Weights of a small transformer language model: MLP 768 GELU, 2660 steps.
Each number is 50 + 15 x the weight over its row's rms, rounded and kept within 0 to 99. Layers, rows and columns count from 0. The size before them is the row's rms in percent of the matrix's.

# up: layer 12 MLP up, 768x192, rms 0.121, rows 666-669, columns 0-191
# down: layer 12 MLP down (transposed), 768x192, rms 0.104, rows 666-669, columns 0-191
up666 102:51 67 51 53 49 33 65 73 50 26 60 68 54 44 52 38 77 98 55 49 60 71 49 58 53 38 46 42 72 51 56 29 60 58 45 53 18 27 40 34 23 35 27 57 46 50 43 52 61 65 55 26 32 34 76 36 68 54 35 46 64 71 24 64 41 39 44 34 42 56 10 52 71 46 30 76 49 47 79 68 60 58 70 31 33 29 68 82 51 78 46 59 58 76 23 35 49 62 56 54 57 91 45 55 68 74 58 46 33 85 56 31 62 51 56 27 33 65 40 67 50 36 47 54 53 43 48 55 11 56 44 50 62 68 48 63 59 53 70 40 40 37 43 51 53 56 40 34 55 61 69 60 50 64 45 28 55 40 58 61 57 57 40 58 67 69 64 43 18 47 58 45 37 34 26 60 54 52 52 38 39 61 47 38 23 51 35 38 37 55 52 42
down666 093:51 28 43 86 49 47 39 34 45 38 45 41 59 59 52 61 70 52 74 49 49 75 32 65 74 38 43 58 47 46 33 41 43 80 31 76 60 57 48 41 71 40 29 37 50 31 69 51 34 44 71 36 77 29 45 34 75 25 53 50 79 61 49 58 29 51 68 54 66 55 42 03 72 32 46 73 39 77 61 49 40 31 65 70 37 35 73 29 30 27 57 26 60 48 63 58 53 55 39 87 50 24 34 72 54 44 57 62 55 87 59 53 68 45 61 66 33 64 62 27 44 73 56 60 43 58 72 43 54 44 52 63 55 34 44 36 53 34 61 58 52 39 56 59 33 59 44 40 41 58 54 46 46 60 29 61 58 41 40 27 51 49 52 32 25 49 43 59 54 47 26 58 61 58 38 46 55 73 31 70 80 63 57 31 67 50 46 40 28 49 51 83
up667 104:48 61 59 40 53 52 44 41 49 37 48 51 63 45 70 47 61 52 63 22 34 33 44 47 91 75 17 73 78 49 70 37 50 70 41 51 49 68 49 62 41 39 73 29 45 37 30 30 52 15 56 34 45 64 67 52 52 39 40 30 56 70 38 49 56 50 27 30 17 39 67 35 39 59 51 68 85 56 39 35 54 57 68 40 32 46 69 56 44 71 57 36 71 64 31 75 45 50 64 39 30 51 17 32 46 15 76 36 32 49 42 30 71 49 49 33 48 41 64 42 41 40 34 62 45 43 33 41 60 32 43 60 72 61 61 30 42 64 36 39 43 41 51 76 42 53 67 27 47 47 63 42 58 60 71 47 37 75 50 42 49 29 46 66 37 54 69 75 21 48 75 73 39 50 49 42 48 56 31 42 52 37 52 65 60 73 71 82 41 41 51 35
down667 105:55 55 71 51 60 49 67 25 50 42 29 19 63 33 65 76 32 50 43 66 61 70 46 26 40 24 41 72 78 33 20 41 45 45 55 66 62 54 71 49 47 38 55 50 33 40 48 91 48 50 62 67 60 42 63 48 51 53 51 51 66 27 66 47 67 79 36 58 58 58 47 10 29 53 41 35 56 68 64 44 44 33 46 13 75 47 64 40 64 46 30 62 28 34 35 43 44 62 46 73 45 42 65 50 51 39 35 34 42 34 42 54 34 62 70 32 73 53 36 38 60 47 56 68 79 54 38 53 42 54 56 52 49 28 76 46 52 46 43 63 52 77 52 66 51 38 62 45 47 87 57 38 68 33 83 56 49 75 54 75 50 63 58 57 23 68 38 52 31 44 21 57 56 34 32 39 48 42 35 66 47 38 50 39 75 69 22 60 35 36 39 59
up668 096:56 77 44 82 62 35 49 31 61 79 62 58 32 29 49 51 57 61 45 25 64 44 33 80 49 41 50 59 57 54 66 54 33 26 41 63 52 33 48 43 55 38 37 54 31 43 65 43 54 68 48 31 57 79 44 53 55 57 34 67 43 60 66 18 61 75 57 32 16 30 48 26 49 30 52 66 44 60 42 50 50 55 78 47 74 48 55 37 53 66 47 50 44 40 74 54 47 26 73 67 75 51 44 68 54 77 48 36 37 39 42 73 55 48 39 48 63 44 24 43 54 44 39 63 41 26 60 50 33 70 41 75 28 51 38 41 33 34 66 87 58 52 64 31 49 56 52 31 59 28 22 75 59 69 59 34 67 35 48 55 33 54 77 72 36 41 36 88 47 55 28 33 39 72 60 57 35 40 45 32 19 55 76 41 44 37 49 41 37 40 45 58
down668 095:76 34 52 47 52 96 48 38 40 64 64 24 47 74 66 52 48 25 39 52 15 23 68 55 64 34 16 35 46 38 43 51 56 53 73 46 64 35 60 42 61 57 55 67 72 45 36 37 35 57 62 60 36 27 50 50 49 29 50 61 65 44 40 49 24 58 53 67 63 68 36 92 40 40 36 73 43 63 41 33 44 60 57 60 28 46 59 52 68 59 31 51 64 52 29 58 63 67 60 28 49 45 43 52 41 31 56 45 49 27 43 40 44 65 83 51 49 54 42 52 51 62 42 07 59 52 47 62 42 41 76 46 65 64 56 58 28 31 50 61 38 57 60 41 54 58 39 30 99 30 45 56 50 60 28 74 46 63 61 32 57 42 45 63 53 38 49 50 53 59 41 44 41 36 28 68 80 48 46 59 62 43 27 50 77 46 35 42 53 48 06 61
up669 100:65 43 45 43 50 49 79 25 46 27 68 47 55 32 44 63 43 25 54 15 50 62 46 65 65 55 29 35 37 52 66 49 54 68 47 50 45 45 56 45 52 53 37 50 43 40 75 42 46 48 43 63 36 40 31 26 43 51 72 47 55 44 53 34 78 55 71 45 50 37 55 45 62 75 78 45 46 46 47 42 61 29 64 62 37 45 34 36 27 65 39 39 28 24 71 44 36 48 53 50 72 33 28 18 20 80 46 47 55 79 49 74 76 44 42 32 62 70 46 60 24 28 68 39 62 36 20 58 57 85 80 54 60 30 63 60 64 59 38 31 50 48 32 54 73 58 54 42 59 53 37 64 48 39 57 57 66 34 58 73 49 58 52 44 57 52 68 34 86 24 31 68 41 70 56 35 23 73 56 34 42 64 46 54 77 87 56 39 49 57 49 42
down669 119:63 47 25 38 58 71 57 30 62 51 33 55 42 22 46 46 71 46 72 52 73 52 65 44 72 30 50 55 44 48 54 52 51 50 86 32 48 70 47 79 60 45 62 45 52 52 60 56 70 19 54 36 56 54 66 44 38 46 72 27 42 41 52 56 43 38 43 62 45 30 58 53 41 65 64 29 52 53 65 15 80 18 40 46 55 71 66 50 34 39 40 32 33 61 69 61 43 23 45 28 57 76 72 41 78 73 50 61 44 46 43 76 49 31 42 59 59 28 37 50 40 60 50 20 91 47 53 34 47 45 51 30 45 41 62 44 31 51 48 50 39 53 65 45 42 49 80 49 21 43 67 36 34 77 46 56 38 66 28 88 39 39 46 34 55 38 59 50 81 48 74 56 34 42 61 39 51 75 50 56 37 45 53 65 17 48 36 52 57 18 46 40